config = dict(
    num_hidden_layers=12,
    hidden_size=256,
    num_attention_heads=4,
    num_key_value_heads=4,
    head_dim=64,
    intermediate_size=1024,
    vocab_size=1024,
    hidden_act='swiglu',
    norm='rmsnorm',
    norm_place='pre',
    norm_eps=1e-06,
    positions='rope',
    rope_theta=10000.0,
    rope_fraction=1.0,
    qk_norm=False,
    attn_scale=0.125,
    bias='none',
    tie_word_embeddings=True,
    parallel_block=False,
    init='normal',
    init_std_qkv=0.0232,
    init_std_o=0.00474,
    init_std_up=0.0232,
    init_std_down=0.00237,
    optimizer='soap_variant',
    learning_rate=0.00581,
    beta1=0.95,
    beta2=0.99,
    weight_decay=0.042,
    lr_head=0.0134,
    max_grad_norm=1.0,
    warmup_steps=200,
    schedule='wsd',
    decay_fraction=0.726,
    decay_shape='linear',
    final_lr_fraction=0.05,
    batch_tokens=131072,
    max_seq_len=512,
    doc_mask=True,
    train_tokens=589900000,
    max_steps=4501,
    dataset='wikipedia_en',
)
Each number is 500 + 25 x the weight over its row's rms, rounded and kept within 0 to 999. Layers, rows and columns count from 0. Numbers have three digits each. The size before them is the row's rms in percent of the matrix's.

# layer 6 attention value, 256x256, rms 0.204, rows 0-213, columns 128-191
102:517485486470506511479481477518517475516503521468522491547528509496482535451535492501539527524499475497494513519527521521527536480487510510556513479498496479522514457485483535471485505535524493
099:500512499478508504492489515452517510480497511499511496483505489497529508506503495472489463513493498559528489498467521506480507510485446499503471507483495502504513537488492483499494518471486518
092:474488505542515502491481485531500514473551498500513485460543501536455476515499500508499489510496517479473446532508472525496506513477554465502507483528500488451528473484478562491511507504504500
098:525499523481492532539528484534521531518492473471524482501505490523497511479514519502507519495459502472501482512518499480540512492491461524477477469476496484535492547515479492524516525504561516
097:490525513491513492494496511502524518486494488475518509488476526481501496505489452470496533535486480497501517489481513495515497452492521553517457498516470510498542477489484518494466475497497525
100:490496513513520448499533527535500481517479455518504489454486507519512538503486478461505555527488462555486521452496474531508449462472467488470438509528488551498477491520486532494540471535501544
095:545467483479524464502483521519476503502489524537464506500497487502406516513542508518499530486479497511479523525487482518513497511556457485492477449505478519453506499505508531481482504487512501
095:486531504529549490502507503483525498495497524552521545514504515505483479449527458504505500506512515512535499486502511494488547511530417500478533465489466534540491526488509448502500535470480528
102:490479509526509491483455514544459484512487502525491514498517523483484472509469476518505523535473494475511492510556551482522488510478526542519501519462541483545526515491501517456509493501532481
092:538514500490487505513514434483475499527508493443483467493526511509503511509515470458517525530499509483484519472464458481509497477503507525530474459427485465467474488475523524495521501473466492
099:522515528529477497504442498476518497509486470523530513516496489524475493493518499462561517459467510492472542508492484484547502516488535457511547535502443483512518500525546489481507514508508513
096:490498518543509518473501500513497461536502466509514499525558457498500510520507506514501515510479484547471493536487522490470464502527479489519491486519510497515476506501484520460501497506529487
093:489522489514495536508508499487533524510475474510457516537508516544486526504546513497472472489489451511475476528560523525514496493475487509516476507472490498468487497541480488472521497493441519
095:531485494535455494526554502500499523485498520504497511491530505500472451506525504504500471476496498514513499506522514468522496512504536483462490529496484512500501526473493503544467483487460495
090:531462473499485474533503509495492524517503518489442467511515511511496439480514464529469514485484499506495485558491511510495467504485469530518455518495512525473490465553512476531478501533524490
096:497528514515509516497502492497530491444492493523522496472535473505442527495429520531523489519479507530524493511507496509553532474488515500509461511491500452513515497530483507471457477494506480
093:472496485482455500473486498528502523498487471521533541515472457490544488488519481493480484525502498497510505500505498546493499504501505462517490502517461528487505560502477466512510508514508476
100:461523513528497522485539501484472534499516528465514504483523468471540490470499513487469486521519478498502509544496544539541496548499536513433512526488519486466507504537469508531463532468488488
094:517484501505490553475529515499505521527469492493519483513445499500496488525526479496478489534525539526509516495512503475474497496530484499494509507483494503491508526504523460470480507498480489
097:495508503493488528491484509505513475504485480497492515545495489467480487485509543486539500494449483536503550475483496534465497520510490496511497538517505477499520499466485543480495552517448476
095:478477441482514559474526546500492526538488518500500495477528483530525487496517485484507504513465480505472504467481533528472485510504543501511517475458501521490499495555478512473521529545511491
100:525503483527496487511451505509497449468496522493457512505510490511478496520561527526520525496513529538503488473472477468555501535464510481557495521537495523487466461507440522503536475481519529
099:519468518509518500478472537488519498495504506512490507500467454501457482542527491516461514526504485479491522492474497500470479510510536512514568515494463486494475480454493538520535475523510475
096:458467519487485527505493496498475508513506529516502434498493499490508448509528497520562441485521541479537437480525517454445487529503515523494497521508479498498528468532489531517523497492484496
094:540498508506524457496504449480484497490467498510485512501512472469545502515521539519494489471492505501466491520485528524499437485489486485508494459545479457478490502512493469505525547494489481
099:552466526507487502490507488512489500533492481489498480493522517495480483523514502495543497512511492540505506503454510465521442523498442514497493496481518474501456525508499519507468471478487509
100:493504520473550488513477507471512515480481486455478482504501498507504496454456501534504468468511452525483476528478458491492532460493552561509454526548477518515497480473520514516491493526504499
094:536472479509491531471504507473514519493484503518464515502540450494526513510514501518500480445506480524484498490509492486475507482453486502502580518507510550510488495493564490549505470504459473
096:445482492509515545514561456495529475480517500499543540498467590483541502473452522525461516476536498468489522510482490521525496476509502482486503506446487479478495526511527469537524491524499524
097:494512491490506475517475508485462460517523491440467500497495494524497465514459541500504498515492483514494528557534487476504517509524499490483487432480483497509499548522493517477502496509449501
092:461541500474509491473519466510533496506492451520536513492493461510444521470512498487508507489467472534513493457426475543498494501471449528475487469470500508540476507527491486527471545548509499
097:466528503492490504501547455546468512543539511501505557517546476513548514506484507565492461498495524519506505456521432500557499515502438519500465504519510483489502527514467545472483515496502442
098:487486522496520522463551521482477464451491497531485520507511492513490512475515450484501494504463437511468476502462496474472556558463507524542531476504484498476499537515493454538490452471514516
094:496535491526484530470498454505504503524568486490474489506438493522463475490509489518476541485492519512505456490534555518470494502516507516478473489477486511495500515518521471499460500492499503
096:504490496495489503489443502477487504504503508464526494495496472521454551506508494528454573508481505430473508481530500499527503452526472472517520532515505498502519498499483501506498509523498466
099:488473447475497500515512483480517527443512478497510499507477525471471509552477515505502521500509523501496500475481467495489493512449458512472506490517446481552541507506486535536511527494506532
100:523466514557539484484513511510528496551505465483527549511507499507526471506513499540505558512471489525494527498512545483479544477543483447540480507478475464494491501514520464481459488482504486
095:441518486507495473465548458524537497499485481524478468492512505525515514483482529500513484488509490528545473493481470511483485491497478537530486464485479513474513475486519483454499479486489522
091:504488496506466520497520522478500484506525494536504478479509469475483513485502511480522503492452497484493486554498504473549467462574504525460510511522515498496497468538512467484527463492478495
092:474493498523490481499499470522522533483480533472483449491462468522518444480530498473488502445516465526514448492505521459465465494500535458481498485481513541513515500541503479473499518511472489
099:460493467484463543488500500484540474500484538471538500513508496509474490504517488521498483481509507510512498504495486463486492475529514508484452485525514521474519489508498456511536498489512453
095:468487491470508491488496497471529471514557531518485514439491499505560492561504497534519509479492517503515481451529492507520548504503492509506499485467486510478490515492502501539556493486486484
095:456509517422490469500472529526471491510502476475489474475509533503555476490533510525518464484529530471503494510467517491552496483500504469488528482491485499507473492510507494521515442487505521
095:535511500498491462533449447503514482500503559478540483481506542526505513479491463481473513485525462492510480450506467518501505487508484523475495539548522502537531502481547485491485500483491507
097:525491500461490494434523473528482484527487486448519477482525518455529492487512509506549479495482515502507500515484508515471548488511523517529479490486488491509517470457506466525500505492466505
099:504499552544534485490465443495462526436490513465501495500507541484480508491500537473487507509509464487522475518522483503523489492470463481503506472525512501492557488496511468515492536531470514
095:508523498486543539490506540490499488499502509490512443486475548471486500504514501489488480519531486516452470501508526492546479525430516504516480525516473507472520522502492526508447515494556474
091:518473449492461536484510538461478510443497522501483480507473501523534522491502463494520495481551504504474512495529488483506500491512547508467492477482466477511499486509507484533493543502504536
091:511483452465517519536508497513481499502515551481513518503473506506513488546501505534500520472471499519535506546467492500529519530468517527458474519513486521542503501479464489498516511508519584
096:468523499497472522536456466502520483482498511513471517493477477521519508476499490517466524492483514520471532494451490521475485497508455469488488470544499525548468508483517507506515517505538475
099:529538457531485446477423454459467486514471470503487498498488453498473502504503522517506521537497497486463510511458544488521493479522453513525529458505493574505468513501467526506468512496475499
094:505520544527528515507459490521487510489478504494474461494527535483568500528536498510495545485547488522486491515492492469506507488483513496477514461502486539529505467484538466489521514485531513
101:471517514519449521532470504482493532426488465494504473517480509468528507490486511516472526480499429516529496464481455512538488522507494531504454532481494520519528517513532467543515538517533493
099:535495513504529519524494459487529491548479472519539579481458530542472530507474467468532497507484492489496493480486485475502445515512520519510493531499494523494527476520515543488537456514494572
094:526523493529498509522516524477517485517495466496524525493558489497504479513503532497516482505483465472491458520526455487557476522495541500500491531491499503478515474477514479430479515476534524
093:480498546469506510481508490483457525491452483530471506514491466466496485438493479458499460485503545477505517451467509553507555484473477484479473486521501476493495485502522509436511472489501466
104:482469452499519524491507491496478519491537463509490437492484501499494488503514489482493513462465514480484498492502501475505517490520485517464539511479483479492530541510455504506463438457534515
096:496465492506505462543475461506500512502502450480493482456460498509501532480508474472516483503516490523487496536537508494576530507496499493530525520510519480529485462496500466483496547539478510
100:493499489517479515493514515525471492460480470515510532468508526499502501460462462513537487535491529517478514530529540482451526504527520525510494548518531534485491472469504462488501515501466488
098:474519479461513498518532516524489495495491507478494506491503518524462503544507508437473482501515499513544563521477498560469479501466545490556553489462501523511503549494527484530459473462493502
094:504499476515513507507490502500510483429487531490519488494521482520506518546495490497509486506470481478512464518500549530534522472477498527498504506500476466511480456533537497516519475482452474
095:469452493470514516524500489524496485483520496515507527513521430476536480536479526509490479510501510502491461528529478536488529482431492480471512470538505510490499485516486437497493513484504497
099:473490471459487511510511516487524519527518458503541488455496489508497505492518531486527484474520487519468490515517483520476490477463445483513488512507516466454501497467509508497508506498510581
097:496451483478513490528522466501467520559488524528525511467519485470451503438505494516490447496486492488507501480527518482483484560485532475486565551461522496484503549516472469498517489509516478
106:505524480524514505523531509498497464499466467462519479508532451526511492477495525504514465501564512487543467507480532507461454507489508496561517553493516502555477477485502479525483495488502449
110:556508523543473470472562493493494481515498532470467479490507470508466510506492484466499433507501519522513498522507472479528538489475465450529489482505518485454486461504495543514452508500511530
099:494508471509498515518444499488449446496485509486512495512493497500500517465498505477513490527513513527529498479500502539529508531537476457508481487531530542527534526493513485550505543500527507
104:512499529511525506444476515505506516534486499437475471522516498496522476543445545491494534484500551487491471485468557505515494523506504535502501495475513467539517533549507507513471494539517487
105:478487552499462535491510494507443499514528465474518488511506545471498525508421524490500479516485453494505497521507489487541492522514525463451486471514531472519484503535508519513518504493531473
099:537510508505460470480501491523488500519486466493512512488491523439458491471486492482534498517507515487446465456538517482515484484520553506475476499505464506529517540508518483531509524502495496
104:476486531485488491489476454517496531525492487457543552441515514481519483488496540449467501461540477506473490470469483536520509514505499530469514468500476490522460499544479494507450519502498499
100:520478463516526468512512512508477505466475448516470549547489454487544504483515514501522491526545518503515529517558478509535509475467467549502513510432513489466507534513551533441478480482492519
103:526484474501500437526441458513517516462539471560498495453463548526489506492515508485489511502510515500489505508524508517494490457532500529466524491521526490477527489479503513509515534473514484
105:494495479449465468518559555448511451500465531471518495513523486498513500482495492511516509488493512494512470495461532495488505500537501475488531471483529454468477439480544468513513495523497480
105:515529497521495526502465463487445469499521478476543514486546508536466501489511492501467497500538498503500473504541426484487519513503473498487508512509468483528500513505480516484504516465491505
106:464463495520502487510543510469493468492476515484551558487496528497463493487510515524537518523510422476511514520497504502493482487527512478516527487572480535489482520500487509504531515493467463
101:541530496493542511483487511504528496548518486492473525479524463494505493490480466513517479533469442539527500504529583491544465525512518477503493464484489478507525536426496497492521471550487508
102:500481483547485494559505503515499491499545497496524491497564496504508531522534522494493469507521515491495527523463491487501514489515536460496505508537508479469511497461470483499473527546517501
106:502477481493482522488459492496501511556480465496505519439501481479493486526492520490513518529485486511515478450511495493515513494519510496492518500506503549490463462556462503518481497484462467
102:492497465513529515528479448506485473468514491508475491502490466470492506487510525525524539491489502446491513491447505499488475477499509481504517532510514551487475483532511495469464491525475508
115:472498501504518497486473553492464489511525521486483523495493512542557534524474495497527488447502504544477507479507508477489476523509500515511503535568521513463480483524515476507517553487479461
102:464483498491492509461467483509487509518478509474521532511537506476487501540551505512512502522500466447484480516525535497564499497536480495525493495486458508499530490453494484515494553512470496
100:502516522491521518464473503483466488438456521504540507460507446511531535442528473512498503512516489480520485456472463500477496517456551508507486477471458509477488527497441489528507472490479515
101:496526483497543488486497511554501526485462477504504493554499483508514485519490519490504548523525564479523460511541503483472481488496489527468502475467500496436487508537507468467502508488481509
101:467464527500477487491488501503483481542517454470507434492514509460506491505499505440513487490495499539502528478481486527503497508507507484489517485498507534480516498480547531498504479499477483
101:481498494492537523575495559497520492500507522454499541527508517517480512504507460500448496499526541511480519488550465500493498533446524487487542529538514514444509541543515506440517513522521559
103:480519453544483460505540487494485483469516480454467470520453479499518546493504494467499498463485489520576488486497437458498504521480490488476481516516534501453519503531503541506524471519489542
110:493488476506525499511521521504519489468491494523476449512487527492496490484510496516475490486498502450482513524510512506513490503525508490535489480506492513459471508535501537512477509505535465
115:491499514541509518471495485508489494509504485451490526505474538488479509486485494520466532499492455498497552512470543465519465455480552509499508480474515500505488503535496520518550474492507467
098:461544507489518473483493546522497468494492474512482505498503512513493481454500514525515490463545533542472470531498450472483535494512449518568502462494482523490515490494518520441510479479497486
101:486522483510521550460452516528528529479495483503535498527502528497542522482475477489537436517449537499516455520515516501527472525478447515502491519512447521529457523534517513509487475530509495
104:501492515527506494545543482482505478523508510505508492527462513495512473451490484521515545495486479546541480470528498475552508511457513535497465473474468515440505468503528520508493524504525479
112:528521522481517476508491510485518469470523507503487478481497538481531498508485576537516475496528509495514475517500483450479462479494490471498509542456543467495533520507472473507514498425492549
102:537464471474537545531525535472546508466481530520494538500474509529475508516502522505499480519537470510468483543448510506478523513490517498483504516491494553534498527519477495504477533486493530
107:492515507481505529490504503456497500511483455508467499490503490490465478496506473491510441496499533471490487493509503481555580478477567464503551500516551504522471522504509491530504471529475470
105:479517480518452471486490486529425473462472534520525521506507461512468485469513533528485480495499498480516535498484542509523519506454480460466514506494544484505504498478436505534565490520509504
108:504516491507505512506519501501465503501560516496469517498468492488497488508483541543501471491485516508504528524506508527478481474486511500519489445524489493496510507500451498523471507523551481
101:480509468491498493484468499513508508457535468467550479508505551504458509501485491490539490499512513517501516549553461486489495555498495485493539488490509500476502487501508430520481502509514476
104:470491454551527518550495491518469518513528508496475506505496520529497507549508523534474514437455552481524513484552483500480470475501540540494499536472498508520490505472498517477480497521513509
102:571530527496495515535491528498543510479468483505507536478516503464508500515552477467498500510488506473479519553494482477526491516479497515420527490483475492484499529538492491531488511482495530
107:473507535526530487529507479484520488485492454504466470472482525507525508470522505495482484491483469520485519517507506458471499477490505491462518469477525523500471521472477477487513527516490540
105:506508475507480554487469486491496497498461503524483487540504495488530501528503519491470533525538511474516497494522534487476495462519469531502522492490467490475504506457512476524494451474526494
098:503548534517505480523482527463488461532479466538507506510499524509473484508514517469548473500471495514532492492507521495521466464507487534486526514513546508536444509485518499531501461500517515
105:536508492461514538511479493510510517469538515496530528518502466524550545487503524444487491528501484445567501512472523508484488458511498503485501542494499452503498489490465499512500495466527488
099:526505502488539512466496515490520464470493550477537468518477454498479517519503528508491490486467480480505478536485495468498493547513502482504498502486502477517452494526528513529492486498529483
105:529483529482500559476456479505530453468493517588506519512479543472558468484486459485525519522519519506507550519510473505487490468492490533477504519434498551503498468503513492475504479523496510
105:508487499476499483512511478486552489505513497475477515545522501531486501504486489506497465465501502480475517523505488531501468488529472449544517463465498465497479490511517500502490482502505466
096:483521496522535547488471498501535501505499472466554482481461477523522504541431536508481438501527521528493509480468517496490512526497483491505529486455488477474514495496522532478515488510491473
104:471467465493555535521526474518496527476521456510479489475490470532465486490480482486483493546510536526477506518520494502498482491485482522539497524480504491438471481466498519477466499509482560
108:512514495522525507479539515462525516466463525503467484520459509461525499482517527488517490533531507476498521530506493480523517501531511395500501487525553471499541517519558496518524501519502512
101:522516483499453498459447487456473500490551504513486510508460537495483484533482523514500504511508486517501495542505504518508448515519511467450473528470547469537484545484504481503519454495551485
098:505489501472524475517479507486507508506526492468464522531513514504509505500486496552485507506537501549495505462534505495479500532473499528558507461458492501520459539486514543502537523536504468
096:512514509500550429492471517528511534570478522491519509505495504492534480528476496477483480510471502515509478519468451503499483510499500554457500464492472508519499474491539502516482522506528479
104:485481451455522494499506482516524511509521502473494519544476530514521532477492481532520490502497551506479552540477522474488545474498544490522500441511515492543511486477501564504515506492505501
106:539511505503485511523520509494489475491501522501450496480470539518500496486509513458492530472493514534524532494521512486505500510440487498506476528508529537462497466503502535486502489495499500
106:572469502482538497541538518526525504547476464526485476534488468510526491494496461536478549450571492490562468497511477518492491512486475517488492448532437488497495546540479515477484484499479507
105:501479482489479498499510517490525479522490497459479460495500486479512509487491483444517488493533463501522472540489515479513508526487492536486517501503493535512577491531541524506508483470497479
100:523485510507518492496507512480471506521513482466498499503485532507498497510460497509486504502484543501502482485529481492443485468497513468467524458514503514519544495495519529501510484525479479
099:502536507528490461540535539487532451517484473531465583472472488501523500491532486486454492506513508526499485500515489517458508519489503513483527435514489488491534460536530525471481477518518492
102:554486517500524522546530521497493507502488528505517511539568513474542482496508490493507516467471537498502515511517452462492506556491488540510473565504483472469456510464535496449494501480530504
108:486490495480516526460541542472515521524514521519487485506504498489486505505459447502511482530534480487501490535496498451422467503468512520503501486491522514506487507481530480472540529516492505
104:478498511503492513502542451499474473474498500499516503503503480506494488482507521510509511505507503478485507535496496509520502505493552489541505477504494557535467502494522538521539508458547489
103:496468487452508472510561498515508490496504512485519525482500443510508455517516486519474502519544503477499525504467457539494491478497487487516533499501451521539514475538478483455503499450504457
104:500510519472467487512467466483490504538485518510483529475517464495497472487550531460509474482480545484508518467479504511518481495532514492487490466469496518475519499454520515502519517542520510
103:487510543524489534483474506518512487519450516489514492521499488467486501496507477463492536493496566533550535491506484527503520525520533493509505550489481492549475511493490504540481482467522493
107:450526479500487521464509501460456476438473493524468488516525471526513508490528512513482610475514503521513496471506465523503520486504490527514524505504491493480487475509479547563495511510498476
102:524523557476483508547485510503504475517514484501542470468496509556521487534510490517514484521466505534523534551477467528530496503513529488528531489477499534500514485526480505515487494510493509
098:519508474491509503503482515473514510530474569545488449514442480503490521548546482528472486480523468485518493438474527481490522503493461491489501492439495481534480492499468542490510469487515459
101:508485553494487525485476473506489503498514487535499518497471505486487497583518464482538527535527495478535477503479499543540465532520513485508510516502479515486483518483484487477542531495455530
104:476520507463534476490508513492506494520512492508508482482463525526463491501459454568511509497470514515522516452507500565513484484506539505536516494492510510513521529480502512531487517537502499
106:518481497466462475492464516496457476472511527525492503500517486530478510521489483490483512528480521469516495523495551465514425479497480481541488492503446509447546509507508539498504502496442494
105:489476539495485517448486502495528495509526513594549500471505490481492474583474465517510520488490477483525508464518485513493527483466536495454526463555490535524511477487470470558494478526494466
109:457492493497514495537539546488451497495483454515462490533472474501472497460518464542533479513483518554497470497486526532474552491453508510508502506496487463561524475488508511483498487504484512
104:520524528523493452506506524550528509512482473493488532484505520493505521462498514462460505533510486471495508527517511500530516506487469491464473469489542498498538531556529477476500532538502523
100:478520500491491500504443478509501469486489509512487486550433451470510475505509471518468494523504474519515520510497540468489526509519480485499513490449454458535502484503485524520495496507506482
103:485512513500495537466472519495503533516489477482523460496473501502498500457504515498471467517526462472461480506489554463535516521497518493438508531526509480527521498453508487494491516489496480
109:470528507448524527482490492508490493512510530476501502512487507509515479465535494504500478539492552518462471487475477487501516526490461466476497490477511484449522484495496470476541510461515507
094:517500497462480544532479486489508466486489462504477487475507525511488483473536466465498544524512502507523493558502509515511547484468514459492521488493499494502508502484497505527527477549497454
100:533471516494511514509511506506512524462526491502503470533465451496551468486517507510478510498505501539516480543473495478488493484486525523448517546499526493482483472524486471443497488484512485
104:557500525506508458499456488491492543509522480463474532497533566491508525507519505476497539535520487496507520476487502470488511500528488505503566528505474524461484484495475499508479447500488505
102:521522526514509492527480515501511528472479479561508513504503569481536499483505465487489477510530478537492464516487474493487483504501492546514494479487503539507453523473495539489477461518499462
101:481482459486467507484547480473535498505533511518509486491516528494514522506523489438502459455514517508524498492485475433509544503489445490494536474515533497472495512544481550505504481433479512
103:498471535496471531491488528495511486544524501468508447509480519495551497529525513475500502475495417501470514490459479465519502467515493516462481474484518490490491516482503497490461493488489531
107:487488480494466494504532480496506529523480500499506525464496486418489466508509519531488489519450498527500503498504514520479475531499545509537495454469492547485467536457488452452506524469471469
102:490509526473451538532493458549499508481529481479528497486482499457525489512498506500489517520499498478508478534505464490461511504520512475511468462453524486520538484483480541508499495513552542
106:517454511499480546447547499498511504485480532548461514492514511528466537524471505490523495509469486493537502477472478502502507421476470540492522471491478529495503487497489488513469495519517463
104:521510466495495487496493500491521530520523526516499502538486504503480479482479525499491493447478481518497510541500488505513481485475503490506568525521500480478488486496494481541426529457517508
102:504485490510472502532532528520500499467498518506487493497494506476517459503488509479462504509467499518458466544518465507506494489500492458500527541545500536511502541526503523494486520485470504
102:512493512499483463474506477457493470519518471503499505517549500520546469451491473486472478518526484516514483492496487511491541542487526510468473508503529527489473499501482474467456458538483490
098:505501537521480490504525491473517511498524507510505455475477507481519502479494502469485534519462511469506501512496547527510484495521508470515517488448511509508495497459504520482514511460495487
103:530517503501517564478526496505489521507514511523501483465526515520489506507482474460498479545474559509508462479498513463442468471490476475490507524541486470462460516473485491482515507489493527
107:492497536482505538472474509490497541506553529552527442486481530508518488468517498455490479476505506521540464502484464512531539492497509471489533500480538507521497544514530516461513525517483459
119:527469457524488496494463484473473555488517502478489484541530486524479521506499481533468489533568523502494455489480511532531495477476541517474518539475484502517495461542539491515532462491472507
097:493476508511526462516486480528466476466443472471528500517491486463439490539535501534465495479479543526501528461521518510490527492483496511503465513498507537476519464469473474495516496509516473
108:485495471530523496481449510495516487466510468510557477487513518515491467437456509508497493488525477513463466512440465505489487533500449505475461483512506534501435434503479441505549545531496455
094:512507461497502472508591474484537491485469485526478487492472501517452468459496526541509505507531519482477491485453516556489477494508483507475484506499451489532470505487489477475458473466486500
100:456487516489478542480523510553472502466468507532551552456506535477475522486536488493479479502514482486472490490522474482525507520527497489508470507514468474561536498527551504508510464506496474
106:522475507501530475500524469480493520466527525481570535492534454514491455517458509516513498469490527514477534480485526488509493509479518479504509528452495464481530545471526506488497486532478500
106:495512463513513520503498497505495505524480517525441456469517479497457484530542524511491530482503499460497498435519494471525545499481503461481517485489488487561510495508489548500481521459496548
106:486469466480525520530450532503465472513515552564559485494514518540510474489501477500509515500507529508486515483531476483537513511471481519548492523493487517481544504495515465490484472516523466
107:527484531517548524511507490468495483463545508545513505521508484485473512535479493489530499480474511442490508474482521468516494479490511467518529522440455501501496491511459488500500518494482462
108:492491480500456476508506531494467485520472518510456505489488518470507486508478537510474517514509549461570463451524493531454535438490500500486508510499533529484495472488508510504525488531534494
105:476520519484524485516512499502542501536490514477455474490519488501440495458530507486503533484481504496505499494451520434477455504498547504492500499505494491533495531522488513530495527493486505
108:485541481529503532527505473518507482495524485476564487513499454493493497466516546475518519451488516496501513479532522458480527496508535489492516523472508526486472500447505492512517510469504502
099:511491477456502481502466473476500468496503508460491462494489471501482507536524543469466514491530512481500482485485498518514529442536481456507498480512475529506475522503514511515472485487502537
096:514516527525485452486466494473532460512505512484489520490453471501472489490487499496504504527522495480521525510535429458493488514543496465507536508515484475472485543497498489496526475514501445
096:504498494476533530476565506479513483503475503507458484509474497526460461486490474534501503450529489508511487500477507525445475496543519493489533455517485497509479507491466520512506498539520473
110:521502543506477473478478528515523515512482463459492511520508535518480507490459492520541490490494458500523488527504508508507530476562490541489510499479509503501500505510532486498497458497521524
110:495493524475511504505446485513507502477511477465513497460495534476506505504457494522456513543488487496492478495489505502480491473455502543516519464474486432516507516493485514494520473544543514
096:506503546481529487471447530500498495535510479480478542470482480516472494547522508507475509505541493483529491477501487526528541479468492489474526496492519483471496474489485466504527474490493489
101:465494531472552520502495504491494515477535474487516506515511519496529538553496474512480497508510572502462479527514494470521552488531516500475492518516492496503466465522524499494546472429487544
104:551488515491496490529526476498518496511524536538509477470531483537478505504487514497507495529471477474469478443508467444490507470486505514519484509516505557564513506470501533504518456486457513
099:534460504529452546512513537498479510522513523498497473463498497516467483497501516553471502522483486481504536487548532497521459513518518456541484503497505493497485474491506451508500510485522483
099:502466505539540492511460522484512507506473536482472481515497502518513504489573481525440470495476477495504545499481468509494452479530526472518541547496493480425494478516460490492513510467521501
098:520528448522504511479530514499510490487497536518493493506489489499486538504495492550494517477468508495464518513515469525491513533495507507507488511487458493489491466474513550430520530527488468
103:536501501522508502545539526471501481514502540478443511494505473534485509524524497538473497479540502504491495436497501479509471448497467474471495468492477528456496531469495500483539487513466471
103:511505472495485525482517480529517473525514569455512492491485486528483482536514510478519463485531511533508535495471521446492522486474487514498503536484474506509519486474469544484474538510512511
104:479525499502521461552524509537525526549551519529480516524488487455528519494517515528492491521478472469524508495492540486486516535485548461511530488504526482505429543511474462484543501530493489
100:525541556519519489526500515517448531559504505522518474522468492501519496485535524517484457505534525464519503550495489510534510528523467541512525464498502489527510499472534539516546519519497506
097:508489530532482512539506475488476502487463462508461555491498475483501483537511507454533479505486478501509509518500506469497494482522450552499488517506526547515524508482472482495523475530497496
098:504485494526489519518489509457492497526455564509498466504477505501536513498483515494522532481527499481479542436500532443484510498503476495522479528541515430523467464526476524516524522485443504
099:485498516473477510496467488459544531509445518503496463548486462453466435509467536548509524526478511473513505458504505548465563512500531509483479555511522470505514487546517469511490488474503511
100:564542504519525514518536475492482517491481554501518500541505501484474457528494493493486475462498519489505494539523465477491532518467432498491523487469491498506518487458519483502500452532491531
095:498493525498530489505490494498531491510513482490511509502484480554473532498493547520514493529519485493469466511492479527459470497473442491486519489469480472472473515464524476464484488521490512
108:501480531472535493492448509486468509512499507506506489547463473524474515503516506512517476496498496472551548517514528499506511502509503533480482526528492514542500514491511493546492493475490521
098:504500510490493466457489486519489468482503514446519475493545488480515485526503483469493510490494472524459490489504477514483507519504476550492512443542492511478502512476502499552505482525502513
111:525509525508493504520500484458540500483484518474483514513506499479539501508537501540481522489472494413503496491520536513444511531485487501513508499479516476501517502504486495479479547516500516
103:474499494496491478506514468514521520509491492515465491479505498511508461491478488476524468478465507484491461478491513541454536571481489523526521501513485473522539501467533512495509483500492512
095:462501503511484472491479489501437483481501459467471523506474526504433478527541542511506499479501457513509498521517555495511488496488508486490507456473516451487493475509540529515519535546502502
118:492484495534499501496499482479495485514499507472454552472531556514482483507451468487496504495504505446508476502495502539499525542499510517484505467502479505513520522465519506502487457473511500
103:500484587474469499506482475494538521504548483526525459484499491470532487463486475470479469487475440482539524483490510530470512498537505494499536441500504494522507496496470512511532521540522434
109:493482488518525540550551497475486497497456504506461509504504465488500528503460458483451537488509523468540511458486481500477499487536473531509503510516450514471533516515515500502552454505502492
098:484512522492456513501467482514527504474467522534480451503482527495483464506484510499509488520439515458519528460512491515534504493500489487487513546458521486471524513523423501503564500521481492
096:521490523529483500524483498489466490479548467480489487539501497531539499446522510506493500491506493504491477515493525454530507487461524543449488534494519506501518455537496479505461538499460542
102:480507505487520467501490500486505484485507504521548441559515432440465478488508513523508491549495491494493480500503495493478486503508491514496501555538461466529432524534525493485440481525509466
098:505477498540509480474485463482467503477533462484535529500544501495459474510541468507499530458496526503414505503495516534454512520529507516535518504501498504480492488510601504465459473452499465
094:521497473527513496517471517512512524516478493465499450539455543509546453478519489515492478481492509464471512472517486530475517510525562494488519461510510520482526537531467501473505494505491505
105:514520520483504462493474505494493529500478486508520502473529469492472487540498493542533483461519452496535499481467476515482526468535471512543489506498518539532486530472487546493503508499457496
091:475509522533566497495495490512491515477520459527467491494482521469509480479534500512507506509515476465500511462503494461494502470520545498509496523521509439478512493482484537527509534528472546
102:481461473513438529489492478521520462528518488467472490469523533488488533495444518476538514525532465515493498497497493479469540469529490523508503521514561436495472462506488532476505460507533515
093:491515497450509497498538522513529484552517516492513567464544501492479459493458507502483444513538462526531531495469540493520535517503541508545534487501516461521490448473489540515524496481531447
102:518512496472519476473467515538534486486483506502456475488486476495501532487535469539507450488480488473544501509485493584483499502520506528533530519554502495511492507464509515479510505487517498
097:468501508485544525494524465516497536516492515489457482459530505527493512530487500521526468514509507520538469461500483471534505475548465525518460500518489503500489533493507541467531504483527486
092:492464470524474507481522504481478533454527514541507488516471508472484519502510457501462503452474490473466489491510485523499470521495570492484495489494496507520545473489516503511472509476508526
095:518470547461475528542450453542541463491520488506550470561524480511478488492520487502496512501493491491517525518460487462510525504466520528482489517525507553518517486543476468492504491516500476
093:476457487478479529506502507517460491534490483513492503482505540525504527503513447533488503504534557435497515491514467516504498516473485523561488496470503493527482511500539489565506509482489542
098:486519501507474529498520504522524526511484502476516536476495516525469496491521496514507484494533502490502514530484496511503469520533514464491536495514494513540489470475494514484481470487519528
102:548502503488508478463502493506515491478482512478493485506521475492497473505508515487481484520487451563499509510531462472484501491572500501523505506515528503508467515510513520459493508530498513
097:481547553498489533514510513510524524474494544471422512471519496494498524542544507484468513541445496517473511498497434536493490465500510510507524484490515486496517495494487469513486487508492537
092:521466516567526479480525503461491494476513493490469500507502519546504501478498533482479462498503482493476526552523516495454491509492490503475485493532512525478549522493505499512503504514508512
095:496533484441495513492554507504509484525515489521503486503531545487474481508473493532519488502511490501541480500495534490506483488532500507518554537501483517533523545466496519517483490476533495
091:489503469499506526518528488482497503480487533478474500481531474502496474486477500523481528529487535479520503513492508544533504494488488490533501492535487478564540490523463445464532510525510544
100:475483502454462494545543488500480533528536493485508452466496519532484488519481524506531523515460492537522507519512467519527507547527480542535484494501477460539526519543528531490488483492525533
093:510454509540485509519543494509475516527473513564473493497532535464451528479509474545487445497546498470470487511492470491503474544477455517494521562500466501466521505528488480526497494516474491